config.toml
norm_eps = 1e-05
qk_norm = true
lr = 0.00879
Each number is 128 + 24 x the weight over its row's rms, rounded and kept within 0 to 255. Layers, rows and columns count from 0. Numbers have three digits each. The size before them is the row's rms in percent of the matrix's.

# layer 6 attention key, 128x160, rms 0.0372, rows 119-127, columns 0-159
078:118126125102150169125103132122138146175103105089099148088112138112123121106107098108129141117162133104163130153137120146154128106130185103149118112127124123163144142107097146103123083138140145115153135126138187125107099171123109161145110128135137154119097096123122138118109116116145105121178122194160138112118148162146147143120126091141105096106107120151113161127144137101133106092123159114155128105110187118118156105107097163166071147152133158121121127134094136129129100167088063
111:136120129108143149116092098115139132163160141176136128103109113139136089162086083155124116162128110091160121133118108118136084111142124109107082129169164136163101139161138139133120137135137126139137126127104190119146110132137106091171125130129112138098107136147104120114119093123138116083098167145170187115094110109143122133150137123158127126109147105132096185125130143113110113166154092116131118133140160130149128166095160150135076165146127095091108135104143102147089119066114134
113:133149149122141109163148104105171118150130071120094119122117094099150130118140164117102108134084157122139104079084165128118147116136126115130148175134144121127127141118117116108113093160101133151121170113117130108124165115161099144083161166107119131116170101083090136143164115109105149131156136118134109144143074130116146134116157120139125164162156110132180136135134089166116137093199120098142126156151129123128127074150111131162124159084144131129136138149105124136178137122115143
095:117115096125144079156143173163140121133109116091101141144137136129102176075185129114114123113172161134091138126108148132141149142115125109164149153107119092133160138094096137119137061121108149133126109124101086135100127134115139167101112138115153128146135109104125153137083157117123136144146104169103113131138156129149124117097116132120127114095100082124147079116163127139135123092116149143123136139108165153123116080171099114129160089127144165163135107140122124126160143204140144
070:160130083134176100130178139133093082095153121121158087166121151150123141114177178125136127128156142141088130152135143123123094147125130136142163140107114125100058118130133135161130175082091153124111088123121087126120132122129140124112124139137119109111110126124136130135145156122130118146151051100150113134130115116081129118127117134147137134131122082107147098128112104126126162182150135139132130179135098165134120120175179111123133063121140124131139122121132105134180121139146155
084:090072122165111115081139121124128149166120112114116129136140141114144135095130121150147085119131121127181129120089131154124099134116157119132112134176145141130094153129149120068149134146132124143124117128134173147133144125108135168140084096111150112120072110121143095104097100120154109146186177184143157110102150105168121125095114151163132109049123114155112153109187125126134110098145128116110099101148160155137126151130123123116108120153131146156148101149135117156108123113116132
097:134124103119159165102153137124145121170156158099130122138130138126161111145116138172129140135099130098178129106070124164079089117112155142122085147180153100135109114121153092129145090138122140129118116115144165096117176150130155099143140140143088116130087124121146077149105102111123107098088136140148128106117158081171129126133135132103138143116125108134165136122153148129115154191132071119139127127139142158128138148093176109148103133165082088099153104110126136127124131133124104
109:193131108148161125117125104136108083114105104160130108060104080114116124121114132100077121130133153128112089127128132159161138098139140152121156158128164140119122123142135091114114100123076117137139154073085122136155118131136137162100155124150117158101117117091122166113150110097144111131147130089124152136113121167171118144112167131113115155147144116114182135157123128172134128124153111111141143127130149110141132122171148160147065159097154133119127111141089086117159128151151102
053:107097131175111117089120078103132156150146126123154132129155108100162131142134171113130119096181117119120121093083120103122129120113141140112100107145135123135113124145170086043132135106169137125120108131137133144135177119131146120142115124142115096124160083125105129104106113125109173166139164154112105140104213133147117153086126140131128102120145140180103130142092155149116096096108140115087112122122115115124104172148100127120162094138116135148145153136142126146088141115135104
# layer 6 attention query, 128x160, rms 0.0374, rows 120-127, columns 0-159
107:132082073129138117134098119125106146122138099149157131138041118154121119133110152151121137157134118107114126118146105104146100136171131140158147153137146123148114131152152129122137172145105126130117124134130137108135059131162129117151141155154130153117135127103133143131141115089159157130118089130155134114120130170136135130087147119149128162126118149167128140194115146132101109100074120118140142118119136121105111089138175109122110123061117116134107115162041142117114098159162095
109:118150153107121110116172141130144129172167148115094110142180146110134107137140116085112114098167140138165131130120173171111155113106100123140113135115173118110169134090096104107133072116119135130130131116116111146114147143136146159097153107108152080137124114150113118120140143142071083082122151144137129078126130126138135138126122138134087133104110135106156110107134075131142160186157097118137126116137135156153146176146081137131137139154139136108141097085188122154121131102099105
088:121157154147132120131138111148170158174146168127104117118196130093124121138159072117125124110126145152174132105149126149132163136085124124097087124107127105115146116087105115158116076094136121132140145123109112159141171143080141124115149147085125125120139134131113165143115152146126095108152159106094131097079158098133131124143117157132119129155138105094149109126113124138098121124177104132119133114142125147136113158133100163135125153183149112094117134098191123144183111093102136
113:100124191095126106106131156130152135132131159095113136140158146147144151133123096128168143178102092115124130150165153141131176112091119146109139108069113119149143102086135162114104134113170100134135098133145150146140132095075122117144088095116132129141131151178092098161124129157108112109143169118161137104154113105106153122142078129086099080136127134143137124117109150103163151151135132168116151105116128140165139153088119122109123101163109124154155158118173114114113132099126108
082:121125103140139102096102093129138142160155157148085118110139140120134186138103135115099138145175088145115135151165142146102145104144114156115128171128141132151160111092133117096117122119103083151136117125132131160139084152114119139123125116097143117141167096143127149158126140117109139111154154156129157053140152140141132115109127145156042145128149137125141113189106074106104146150153160129152151090090142156131105163122089157102139095120105104115141126140154144116093123111122124
087:117090093127139138139106120110127159092122106141159110086100109139169130155120104171160147162122097063117123085112101104148128133145127147144139133124109122167125096109206136139131168142155104143113100131162126111135105150112171094185163137137122156130166149104134131151136102117135171137146121106112122115098175125112146150103126100109117123133148141152114101178106157149110121095131131106124141159139112109137126119139159111122140116073101101115130154169087136099152130139177133
109:138154122159133163175143122129112122107108116139143112164128106113124074123176139120126106095134171146137121120102116108132104141145145078134093125171134139116099149155086111161156100150139200131119155121106094096110161146138129143128163134136116132112115108096168143106150140134135140151117084118086103187097133153143102126163135125175209136121099124112114126111159133146130118124110101098141084151152107104133141103134128135141149160105175153125087090110120127127128116137123142
083:123125120142165099103104082145139135145144139135078120136117148140118173157127119128096128168157103167144133118174132129092136114133100135122081189135137123148169106096074117126119098096098128141123119133125134165134116146104089156133106108084141126118173133156143170132130128107124131091137144149139138070117161148143141089130124190138088125097144142126125147146113091092090142154142145137142149100101104159122081142114077175123121100140155102109143117126166128125130123115111117
# layer 6 attention value, 128x160, rms 0.0374, rows 64-99, columns 0-159
036:127123138113156168155109124151159126154128098145144163151113101100142108163105107126133102096139119080151128161188138106100125126101120119146138102100124131132146140135146118139075139123087142112140195129130154120127106154136130127136132122115129104143119096127098126114186136166100130167147115153159105174145099102132165107118159117106127177117140142115124138080129120130120140111192087093131131132133165153168119141159177145129102121134110095122120115167119128166140155087074126
052:142146177162118120158123139147092136158132146100136101108135130171110147129151112137104184182153138120112128067115115136140137133126136124129136113115126080117167144099112133134155115134126136120147099129122132130130101137108076118151119137137117123092181112116138145163042124147127138078146120132104156090128127129114131116128150087152132135117132161112122109149122132143151137112098169154124124136113124097099133098106138108049154117148153141111126125134141119097129161176207138
057:135125120065103108149132124154194120138129116149123123101101079140135117130101170121136081123072115093108128137182157121155141119156146132148120137148136127109143148154128122195093119136115141145157100130112151107128119097085130119164124158133117144110150165162109151136128128157063140104153143105167120134117113110120178140151132141105127082121113110105110159129118090110112123133103112079127130134119194139112131105172134131141098112138118108109136123113114131193132103151125134
053:133120153073137117150095138169170153154103133135126154082124111061140129128101133122114133124109122096117128153129126133094146130117128120129133101117121096133170136129127094211128164113104144105138165128131133122127087149109101148152132129113122104175159116121113095146098132151100125187138126142134136170140114109148133118121138090123136171117129159109130146106141120144067124080119119098118132122129182164135134161136121114084125123161155106103116129176135128093137191097136137
084:131108127066159115112104141122175071104151156152153129109083138144112121123117135128140121126144096022100127174149118118156126134136116124133123097140150081127126112152130135164087156113125138125139092130121127118125128111083140072180123138136139136119102150160139103141133127158107128073141141138149114115129135108124119112154109167112124131106132121152120136132125159128119141174105153106119124132090187146150119141113127136117126154173111130122144122077127131160124161182107157
090:125094133112134150086109144115103100119112156151158095087101151157098139111130153128115090146161146157115129127140089126091134127171136125072130085138143141128139148147127110137113171101116122099154093129122119128126102118103150123168121124157125119169062168158138077093112129128114119152139113168139140096147156120130072106138127153122128127114121105127106142138125127076136160179107166128115130123078139134107124117106172142096139108185124139134145129100145132107115158165175154
053:109085058090064113095146147095107167072094156120154109107156111136135146108138149123152109150129136207145129126125112147079158110158113131108121178154125151134113108156106095111142196110161122097093114128123095132132136129125123137136127097145074127142113133151141149114115120089127125144147126136120124108139141126143109125138117139137124089126123101149115135147130123110120144171122148146132130113129146120103144122074092149160152084158125153122144139110125133093121148132194136
077:119127155177083126120131143132069185141101119105132117100179179128128140100173118117101135157178175188140128097107095147073136134145086119133139139126119140151115142119112118134169115121139120125131129128122104134130122166149104151112121079128142102129114104107122131123101122119148124170121109160115152103145129134136074142117134108136133140122126126123125108132138165115164154140121138153129127133144068115128144099098134114089137112119133142164130125131159125050138156110198109
060:133159145147222145149148119141092080119163126143115127146109156156116131160123143137117136076119103060142129107093127103171109118118151135139122122117132096098141167093158148122120097153127124142175076125163144127124131113142159110137138193129139134145109117123142115128141135132168128107083125088122123112118135141122149116128118130144126116138117138104128120151119119115145109127125157150126129124098078125159078145170120085132120165119133137163123137138112124181098074120074127
049:122121102158141111158183127143100102132150118111160095158139089235127120158127144133127125127181137137120131122163121141153130117135131141158116171128134137100131111129119158122098073148141133138134094125139149131126133142109133094124112134131130138093134126141128209130171132127133147054132127094123122091115126128132157145124118133120126126135113090088115129120124103097185122132131119150136125123126075118137126072167127159153111147105098125124128133088116132176133083115140116
079:119148144089099123072116163126148132163108092108110134094138120103120130102138162125120118130104131191129129108175129136104118136184103117084127149125124176165130088135136139144092125125103154139100137128124120125130125145158123127109112109128112131171106113136083115105140129112109103143185119148147120086125120132125125127134161154135132128141128111145127115156138138082161178162121074108130141120140115112080148061127213117113104168102138115118118124131149129104154114171138105
077:123127081194112118077128111141074116102113143131104120128132125125104145133115150133124119127079156171162129107101125132117129116136165137084128159141108121127126144116131098092136145132146119083157132128138112152130143158122145168106132144151115123154079161107158083111109131095142153164114122142092144128145174144133128133098141160136136089136109095103126128122137097139147128151109175156125131120105102141083089109131132155136192093148156132084125134135088128140100133152196163
050:140142149118116169103132102129158097154103119139139151117111092064121127138147178141141152130109124126120130137137110102114122121127183122114139083124132110146155131134148115089127161118070144118121166123156130114125110107137085130104147133128133133148097092094089068116167135134138123155149096173144118105137103118131150108135161126122120116119090141144183124145135112168147160166181092128119137135105170145133100159137160102148151115153109124113143106181130128174134170128084095
049:131152130125127107114101135086166157116121125142078166182069118135114122071101084136142081088111121158134127164130136135134106147120098117130118135147132182127090098144120132084124135115121129132127156130108108131131169128118156120140124081136121157071159148148154158092110130124100149111082130068131116137120180132123109116140126128133132162135146097175111147120124167166134145142109128103131132125154124145113158107069106113164128145136122129101136124135136129125115151138066166
096:128162144119110127176148118127175148151153095111095162158143098104164117144132105125144160117098103100130127116130166130166123130098116127177125153118119112129127124112135155133129094155138139166100151127128135121129139116151112121113135132100121139076208077113103180165143127135122125101124145080128115156108095132122185140127132091132127125143137154140140115146126119145094101078143088119142127134178129108147143132144099113164101153074129124128115128152124125155145086101067102
061:128156138108134118167135162108165157152095112125136145105114126115146106126123146125099098082140131163099127163158107127125119142140147131164131131119127162108116107148111126166096097125097149170114171128125150115125111135136125141143120137103170121135156134149091183145146127147133118119158137124161103142109098124135101162130134106107137169133153131124118137117123134123127106069169075097128128115141144126121153117194129081111062159072114095132122123132147133138169136067073090
055:135109163125167164199142114154145140175130117135150123141103079152149119157115137131105118119144130082118128114154126116133132125115168125175141110125130118099160185129126119193090100139078135135155151131138178115128092115107111137149135142124144112105144117132103159145135130182108140118143119125159129147122088105125150141130156076107126148123120146088126140101113074104096119094170101093125123128118162124159127125173144127110092100139114107103126122138133127172143142070127126
055:134182170129198163123126112117141142143153088148074144199098169146126120137129150126100077068083129099154127125128124106149083139110111122121127133122127157121127140101155155085089120137111122159197148129128125140126163142150183115134129138129149143093127134144133127136132131147136130134084120082130103170115148148102085114138130112133130123142117106127103106135120133110129128122117125129131130129136069128114111118141167123129097172101135128125128133121144126136111078139062131
046:126116093101131080137158138144152107131150147144183100121095025148128115140105135140124113152149100095097129135154162150141155110125162135154120131139138151111141118144115121150126126148143139116111122127113163114128113099091107100124129143145087140090147112144131182134137129133099145064183143125135118105120102095132176129130145120112122098115144127107136153148114108159138126125150122126125123122106189130110127106120128135162128099157110111097127113120096132227123140155149135
070:137151153101126084099109124148111077111159141131119122109115184130104140117142137127105141131113115034118127103070122126155122126128102126115120129136141052127132139111127141145156128141134132124195061128135119125125140124118142090149130131142136130123113123124161080153097125123109144092112141131104142103135145124120138115134111162143134122114125119148152129137130180164152143169086184152116124136100134133140094122113103115108158145157142143155122131108124127151099153206148164
065:121140144117099095104117143113074145108113133114132126104146204120112139087162137119089140132155131145152127102089099140101130138142045122118127169137132117145102131117115128147179143128154118123156085128129097128129151153152155130127125088133129112141096141123145115127097119101135136128120128144106146097144136130125099128124122154155134142122132105149123129122136190143180156165098165157121126131124109123132128095106114099109149142127136149175123129113147127057123150196198135
058:134123105105156152138166096099142090105136124168146130159093105134146124155113200135149102092093103074143128145113125104160125104122182140139126134146139143098119155144144123131121166137113109120158119127156145118123122110136135116125148171134097140133103144127139103117186126114130124108119121114140120131130106116122150117138133122112114087119102119116154139127114087131103113135151132116114125126107165133148088181159130124209121097136101120143150127153121127230098096108078118
063:123111140115111084138104150157108151136100133126156144065142150092116122105125117114101105135174127134117127137164121148083139152163047120151130150124126138150115152154113112208166119124123132137135112129120125111130122148114096125132118112116157101162101127118103132121115122146139145112152121167153141089140121110145129150126145142127138179122140105128119154082141166136173164125127095102118130143147149143165146066141135070102108133129123118143122116127155129068146156185166125
039:131122123156101091132154110138127071111147134177148121111103095120139121119116171129176106146141120085120131153113138133163147123131161139152123128140136126135134131147142126168178112160153111106127069123171135117126139106118125098104129163120120150126135147100103105107161134134137156109092121128117141081136148120126162135114130164092128069103104108077128146116114106118142116125110163144124129125134102167160099159172101123189135130120119113164154127142101125218122078129117126
050:133184136150176083123104138130081133103122165115128139128094168117102146129131083141109175102133112092126128109068103141129114139106091127117120152122127119108119159104124123137164137132144111117165097125157112141128154130142131120156132105131127127152129129121161098153075126118181133084114128125098142108123157138130098113119114122164135162128147136159126130133129202166141133120113172161119123119119096124149127140090067061089157154144160152113117135152159124099113150140117147
050:142126172138148181120160097093138148133121106148120124171145176135150125116128206136127092151138125080142128137126112105150121108137174121127151123138128155136116180131150117125126163135118111132123155131119149113128097126146106134124156136147118120101067138113135086140154124105094115156121125132130138184132091132109114111149158118124111071097086150116152115123123081131128141136145115113122119146115200104128094172143194162160133079128111132153142112139140122157101127112130099
066:113102149138128162100122130136078145142095121118130106097164142141119149115153120119116125156164143228148129066108123141058144121171102118107130132129120117155142170119121117127150145121125120103114113129122111129131090144163142142131120118140115112181089112118124099096099124094139106166118102168118160093152136131138140124121150112161132147141128125139120125163135113104117167137111138144124139135133109108127132085095143114108139093152147153151125134143146124051116129165201119
046:141140170131179200110145095130162077134148087160122139167140132173119116152147185131144103124115109096143129131138141073141111120137167131114143091130130100119148139117161136075097160146099124146148117126146142121126130122151145102114137185142113132119104121121112117120166133132112136142117109123140115156139118133109174099146150127122116076115104151096110120154110088128124146141154117119130130143109135132126081131165170146158125126119117122175136109121113123192108084178089115
057:117109081118047099088140138103144176099086141135138145086121097054133132080129160125159111133075139143114128159150129153095152122150102133130122158146127193142088107166118108176131162114144120119098161128120105126132126108129098152129122073131096133112152141133133099122149123105118124151171134152135126130137130127134089149128130165107122095120115098156162139114138135111121150165101120124125126115138173128128145152093119154162139102128120129083148127147147135128138149099152109
053:145162182112119110127082140206169139168137108123073127092139165093113128117122089121131136150128138122097127099132148112155106138130137115109126083092114116143203147105140135149158097131099150150145104129133126136129112150121112139150119149117176130146157125119105091161073136156099129176109129135126143134130147146112130138138123120137136134133120144101102113152134138121124115118072140098139136142128079151113122129141171107042120168128173116118108137111128118088135125117139137
060:134125083155142119133130105139170100110170134150113159172112124113146108167094122134183102106112109052127128189141149112168110120098176142139125098117130151129135103140151137080115124126139113132123139126141131132129152119118113118106145160117157152139112145113119111107183136131149149141100134106133109155117138133125139114127111140103113099119122138108137144093123102119109097115144109114134127136148133155150105199155126137169125130112106111132140128140104128194119098075035132
074:120139091170144117158145128134115180128121121118109153161144094115146113140107087130147114111122122168148129149167172139131115134099109138142128156110108212135111115130138130106138102142153111144086187128129142140132160143152115147078124125110143132132160116115110187123147131125175129137122128101130111162107124140129152146109135104129124130151130132100119130096133100122138099078147076124142126129176103121125145129150138128162099143066135111084117130159129124102144076064082106
082:121119089216105131097139100140071125110125129133103125140146107127111141142111135134123134139083155176165130103104136134125131115123158140107131170140105135132115147113133101081144129147149118086144150127136113153132150164134131176086135136143105125137109139092154119110116130091152157153108124125083142128136157143131154141086152152136137078138110104091128122111138091148144117135129166151129129126123096135090094106132124154156187094125162131072116133143084125146103122129190164
051:124122070067162064164138138116143133109116163117179125117091097138136127147087129123084105072107108186100129134111134154107138120097137141162111176141139135076159141139087117153117124128114137111138147126135154119123131122085169135126132117105124130145135140160141187149124129134134142094149139094128106138115125114150134146113100129130142169159145090135146175107120117173138099082156109147123122101124166143152140152140086107163109109152108116082111143121123138142138129113117135
049:134125107111113136090163132116184097131128089141121108141130091148125132130142209128159054149085148111097129146148137111148130101153190128135132113142132156137132111140141134127096141148117147137149150129114138125128124134123105099103130150151103150087132089133128150136148132127076109134132113108151111141123130130122148135157139130094122055116094107098160090179123088124132154167130106126135128112120129109087113108137147171168125106131116124128154119107111130213124111095124118
058:128101076101143084155133111123171143098122147155149154147094077090146112146068134122154080090111112104131128189141147135121141126104140135154126144150133160109139141168129103151136162120125115112115160127130137121126126111091133129115144141113127131136124161134127142116158129134117146130102133101147116141123134109147150136123113131105127129125132106114139182073123100149091106090141102105123125116145177171175131178131089122195111097147106106103139134152118133176121147080076142
# layer 6 attention output (transposed), 128x160, rms 0.0462, rows 64-98, columns 0-159
040:112132124143132131129115123122125155096144137167118106130127131149076167117123111110118119163122075109091124098124124088122138140124159140116136108155107151145061129137125132140142147109131104151182102135138140144128118131119148090136146147129108171113105175126189085127114075147127093167125124129139169082140133132159111127134141125147120086158159099175136128146114207138113115103093166156136103114135121130159107111121129130136121117127078104163168176133145127103145137117170143
044:075137138124101139138200139139075127084141102118112121142144152115183077152143146089140131095130155129122131140150149123102130105135159160166107114190127133104134125096120120136143127139095122130092147114160117110099144096139116128147134108129097145134120116169120110115168149119123106128117116128107073153117134155122150146183129151151125150126101139109100181142136102115117138142158114132127120115109161113115166129134102123161143146089124140158158072119124122177154133116068165
062:108121132199152158146094097130123164129141183079082142141158137112111172100120081122091143123113117130150134124103126112120121136122116116121156154126149126150082159131119099126139133112132151118119131110135108172105157139145120125105177100094181104138101122099158139133085136146155078162105150163090162099123113135111111106116132148179132120140134142170079113135156110159159151144119117157140102118140114134129101115127148121095156098104131134129137175116152147078136127126150154
049:159138131157160144142169132106074152095167094159106105136118135148138110122133123114131120121146083113122141115144104103122138096112122178132105108118093178131085124125105148150154105114098114157157125126162128150093127101116124098141141129120104171117112140114175087146163103126112072146155093130151121107120131146150158139161168121119132060157128096160110121158118170139142130120147115162163116104128119088127127087149143115136149121114065118176130139137132133147128138079148142
099:122159132157116140126154093146128148159177161101058121133202150095139155128101093089106124115143114142141142147113165167111127121114107123116121159108140141116133148109081087130140097115138121130137142107100112158103143153131128151112162098084154088149113106144139129114153139153121085120120160153109171075132133155132114120130105134166129122136105144111123106110145043147152149162148102136149113125150125147150148166141085143119144102134152144124123114098163131143113132102103111
101:137168141146105133133198138135125122156161098105108106143140140108122087159135090126135131099131125145177138147122172180131130111062109160143132114098181099119160133083104119134137091127143115137109131119132135152110153122148145174085118140098157100126126124102129117132139143156110074116097130116147142123116097132129145126117149112118141128109083123107133149056168101150126132157139084157132137130132112152168146152164125102128112173118142136107116113133165112125129109129070092
070:176177177126147109120122133136137103155159104115128126136122135107127111156118146108136126092128151147164138149144153173166096098088109095131154117098152089140189140111118164134119088146151117115130112128142121143138149119147135170081094139104180079121156112103068151149107166120129122102094144116100156144090138129096138135125158093125110140104109127113150135072163114133129103134137091143135130139131099141153137126164137112120101167153152108123083120122124099121104114113081136
086:136163153090127112096182157113111068114133073166134121150093130147158087165171147133192118114140131123133133145156137135154121097115140126147108123149157106098156115090149152115100099153113089136108115120141166112114134102157114128143085180123070138114159132134080111151156139109106143113131107070119088180107138133121148123136138116101125120109121111102165138102141141135086118120156141120120151139133139111125139159144117140145123176138109110112133108156119121155118130138077134
062:099068082104064130143124133123155162144087160094117132107145148129118104111136098181111142155106141143141113106105112124092143140171135159147098112115118154115115106146138088123139148123115177136102179132080107113165106151103129135126138096153121154131117121164176134101129122142128177117156140146158109134163115121140125117137103149113163161132154153100116126161077118113146150128111138112123154123114158128085134124081114121135169104097148167102149115126133152155148137138151083
044:040110116144073118133067114145156134132116170100115140121098149089110156115125134143086148139094135119140108110122146112117130136165129129138149103176134099133129125135158089118112162133132133117115129133104123142164134145135148143104142113160143122146117140134120141100066152145162159136115172168057141091148116109118112126129111144156115176122137155165124150131097135132107122135109155134084098120090146179143116159109123156140128135114173136088155149142133128097126127170133125
086:135122153152143123116128135117142108094133121097179107176116140144161155129148086128172115129162111125120120138133141117175124133069160113119130131153174098111117121139147113137125135130154056123136116111142161116090164084163114123181137174106091113104139161113145121173129123118106121155103120074138114168125122124129107143126131105115120099092116130152145130074169161122106102110106153116124118177145124086143121126122145141090101138142088097153134141144137142090110149158125164
103:137122131108125145151143169136118123135109108135190129129071111125116064141135148152130137117109161125167121107132133117136128125071115167176130065102140114116152126142144148123144124132136147131115106155131129124154106132149161156087091142171180159100126140098104143115102131135141115128109098111188084155125109091124132153100159117085149161132081123136132175114137153149131115148137112146111166132113129136139122081133170084128093165116130132114106106143102102131155108121114090
046:189110118134154135119137126125145138089152138164133109141175103148106178135123093106139105165149116140102119108110158096151144109109148122118112179092144159140054143130094128135145106121157114138170132144113123111131122140144127094125112126109145143115099167130195119121100098146114107161101123115166141113133148152109101114149159099157128128131161118117121147133145185104134117117087119126116097135160108120154138108123118124105099122117113132210118195109139118115110131098137149
035:112122145107157132135134128134133112143133147094172149126152124138153138148112138113091131125112148109115163165141128159089077159119152101106142116124113110108174129152132099131143165094190116107114105147139151157086115140123105131170136117132144106144153072130085120124122118136121106104144124099146127157097123148129113171102081165116126121154062129112141105110140060117140117117122129123145120136153132118146091110179124132107108090164128085171104062090106131121145136144149120
108:109092114123154116124060109119136140098102161140131146117137127146140184096124148124126120152128128111074119120128084082128129146193149087103124162159082152145089126166147128129121171127114144115144132127132117109133126127102103080181154108128088138135130129154131134135126119106137177144155141139096136126133157137127111119150100143156115122131177136139116094188097151103131124098112167101131105132132145103095116118092122154127152076142118123153138148122104149123122152130180173
075:131083137155116128125079127116128119103149129143106131138098124171124183085136102133113140167138075113110142125111110083137160136163135123076110155133131118133087119134150128141121143108124086124130128115134143135116146095128119080138149143141074135122124151116176105148115094127131137174136138128108136122142131114144134102120129143135126082127176125160135096146103182128096120089106173130148125144135126097108098143114135165112167101141097114133139206153140154086102138148181161
065:109116104171124134134123108128107148079149140157075118126143132137078151107143118119090132140099090104109124093114123081104154124156150153118135122145115147154041135115128116130133146118097125134135127122145106149123136123120136079109151116133120164138097159129190091124110111152149102164126131152102158088135131136136123092139145163172123117148172112160091134169122195140118135116107154170127108096120123132126121130120118123150157126092106124153168191146153140102138122131143148
057:075050094098092116130116148120145129130076151109169142118124129157111130118159103187125141145097138116123135106110098117105109171158153136122105105149121123129114113157178097132143172099140167135099131137105131112143098138116141106172138137144096142135125126138134125119134120125125158137154134105168116147143129095161118119086099165116148140121132142114135106148092135123118138111097187109128182139130176135111120129094131101141143091118110143108155094144115149125164150171167082
051:127133143174136141151071090146137157105148166113104132143161131102092163108092119098083121128102120132117124123119145102135124142121125104110166128125127122151098135126112137138143135124143119119155138132144103153131162151147134136094150087113178110138099144107159128101087122152156089143086149178075167078126122152103120125137120142190093133158121128181094157125157132126147121128105100153117059118115098151165109115141129143106123127123145118169142172097141120088125126115131153
082:101130139113106137136176125137129138155137160092096131138176151102163093148126108109155124104143149151168131148126147146112103104114123133157097129126156148088153139117100098118137087137143154137100160114088111132112127161138120155111129097100155115128125089152117142122166157145114114109136129130141091146125143164117118125133104129131155138137084147091116117127136023144172157161156099120149141129172142135120152129124090124117140111128142151125126066104116128198133140098104094
080:145167167093119119113181142117131085153140109118118129146138146122163083163150128118184124110152136145153141161147143161139108098107137110145108117137173109084183118097122128127116082150135106137101139109120156134105124122152106154123098162100128112117167096140091135153167162126109138108135122084126090189102138142112128133126122113095140122117097122084162115093145074142125135131156121115148160139170135110113146147132106137121136148139113116104132076124111122187127135114082107
062:160084103132125128133069118133165159143126173129105130106168111132053153115117100144081134155092141156136119093100137113125115133156128113108136146075133132169084137144120121130144123120135179130137148144105089138178116150116144115075133110113196126136106132127178153111075128144144150143105149159147168118138134135120105103108141132152136155131182139110108122147114154121139143121080124144122129120138108157124118113109118098113137118109151158145126189117142124097125127117160099
075:165194160135143144114169107112128102125162119142080117158131150129163125130149115109166120128160086123126142146145137122131122104111139113132127132147174132084128110074098111127118083147137055140112126093141172160063141102164085137140117162108107139119161123127146104154155139157116100142132104086099107148108137152111127141140127121125113085153114104125150118102168103159114135136159136140145124116157124088138129154143119173109158151127084093125154126122156139153110136107101139
033:100117085149129165120074103124161152157087180117092139116148100126096160107119086151087135159076147138146103108110127121109129136166113138149144154101119149140093134135120102096134138128124180120134145151103127138157120161110125123110146100126173144135095141119161162093091092134155142126115141177120118123147122147121127114132100128143120160146182141145103139167111117135147144142136118121080095114106134158130100122100142147102156096094165154125145159123154121092125134109166075
058:152127135094099119134180135129117102144138115124128118123152146129176068140131152131143118120152144144145142140143119143105115109129135143138086091120134151100169095118105118137154105132139124134090177128122137104128110117124103164143104114149121137127163080176116129128197151133094147101161130111162086147113145146131147151155113141101139137145104128073153119123106056111150135136151114113156154117139145105097151121132108137144146123140120119143110047099109130207129142115104103
045:168100132101141118107103135115144127131133137164106126131162083150063150146143109101117140127092139138119125107099149148153117130144143099119137182099144096163098142130128132131123123122107191140142094125127081126150127125134139087082113158057173104141122146123138146118084137125137134144085125116164129142133133138124092088098158124146125160126177133074112125154158154130099156131089155142132176137155101159146131126112105088117128133098121163143158174151136132104136131131110114
076:177169142106124100116194149115137111121130077127149105147112151124137057171158137136191115099142121138145119147151132142162130104081138141147127098121160108103155102092123155134112103163126104132112108126148131117122147097146110148128096167119115139107168133116117115167157141132108129118110110070149117180101116148106125140158154095082136125099119109091139154082159174124110111125141114137113139140131120099138144140140132106131112192119102110128133105141136117149126118124077128
044:092086089106093145120095128117154184139081168108113138127169110126075171132133073143122136165087131145117115102094135120122140158148154122147129159129132132138076134150137108120146155114119170124135120134097098122163117152104138097129154128106149130126089162132190135101088087132133138152110149139157152139163114138142100117134120135139156156125178131115100137155108170113125150115083152120109121142136133145127122124078125099115143112103132173122171160121149139110160140130157102
058:209152169153192120109096125143128084139178125142149123147138103143132159137127138112127115116148139139145133133140148137173087112085114082107147148096152099159141151131121146112133099128158104121145113126154149142108150120150127152103113159090169084125141118099080151150102141121123106111101124110116138138091162121099133108089153103153089121111123131137153112102175112140126104135131103126136133145140097136148116118172153122103096139164132096159077152120126109086092132129109155
056:076099102151130154136186135102079132115098110110141130136113124140190111121158109162154132125131124102130132140125104117104146145127127185162106138170103169101112126142141108121137150132103146138114119119126127110095122119119116123207161118128058159122108129142138106127183097117110096127152105117161071118150110138161133144154116136118130108140114130138109124152114112133143167150166142121139139127116158086103135117118149132135156091092095145126149065150126167145156146149150138
066:107099086124141149135070120126146161148092165139132144092124099136105174091101119153069134165095139121105113100104111120103135167173105141121146140110076164163100138170126112108136164108129182135154126160103116130163102154090143121137139099154136145139091144132153141089093078126143148132138131168149146090165119109149123137112121138131126145155143138148127117168096126120135142132115137122104122104105127160122105108114144136125124084129165150124117149123134135092137130135198099
091:137099113120154125126058124117127118106085125151191137111076107156107149094127161162103131162117117104082118100140078086131132161169148111111153108161085124150110102155165156126122171116116122118135110140155154111141104111110121109172125150174096166126136149125141129126107108111147166146147115130127132122139132087137130146111128143123097127141158121160145125159101186111100114094122176111106129117096135119106095104116171149133119119137111104131139149132116143091135139156176146
107:137121124102134147154123168137118123123095111147194138128064108129114075133135163150120136122099169115149115104139120102133126129090128159173135065111127117117146125149150153124138141132131142126123102157137130118154099131141154142096092145181173169101126148100103140118090129128148132133113095110178082164125111091127125155103158123093147170141082117144130180134131165142128111141131119143107161129107130134133114074125172088127096160115131127122115111147093106130160108122122097
047:146120141151123107159092102128130134143157140136106122101118137109072123096108172127103136139134090140173144112117096089125128129157104109079138084097120116157122120139098152165127100118144123146127145129119119178168125150152153140066127105163189134137144096113151124128122165159157130119150143210096161063100116117106146109119144143142117109142135127159109095121098150137159107121104110162164095082124101139124115116148124115125149127136120102129103154101102111128116123112151132
053:093068120151126138125057124136141141122122165108142139142132116134091184125122089143105147140081153143143114111111142094160106147121123112130142159122134097162093162161166134112134142113154157112139111149110108126150146160153158111120151127097148109131086164119135152112054112115150111143088158138109144113146128127124106100107127131175122159111155158158108147124136160133118124113097132130103101158121130156149095109128151103100106111119154147143127177137142127049125149154149133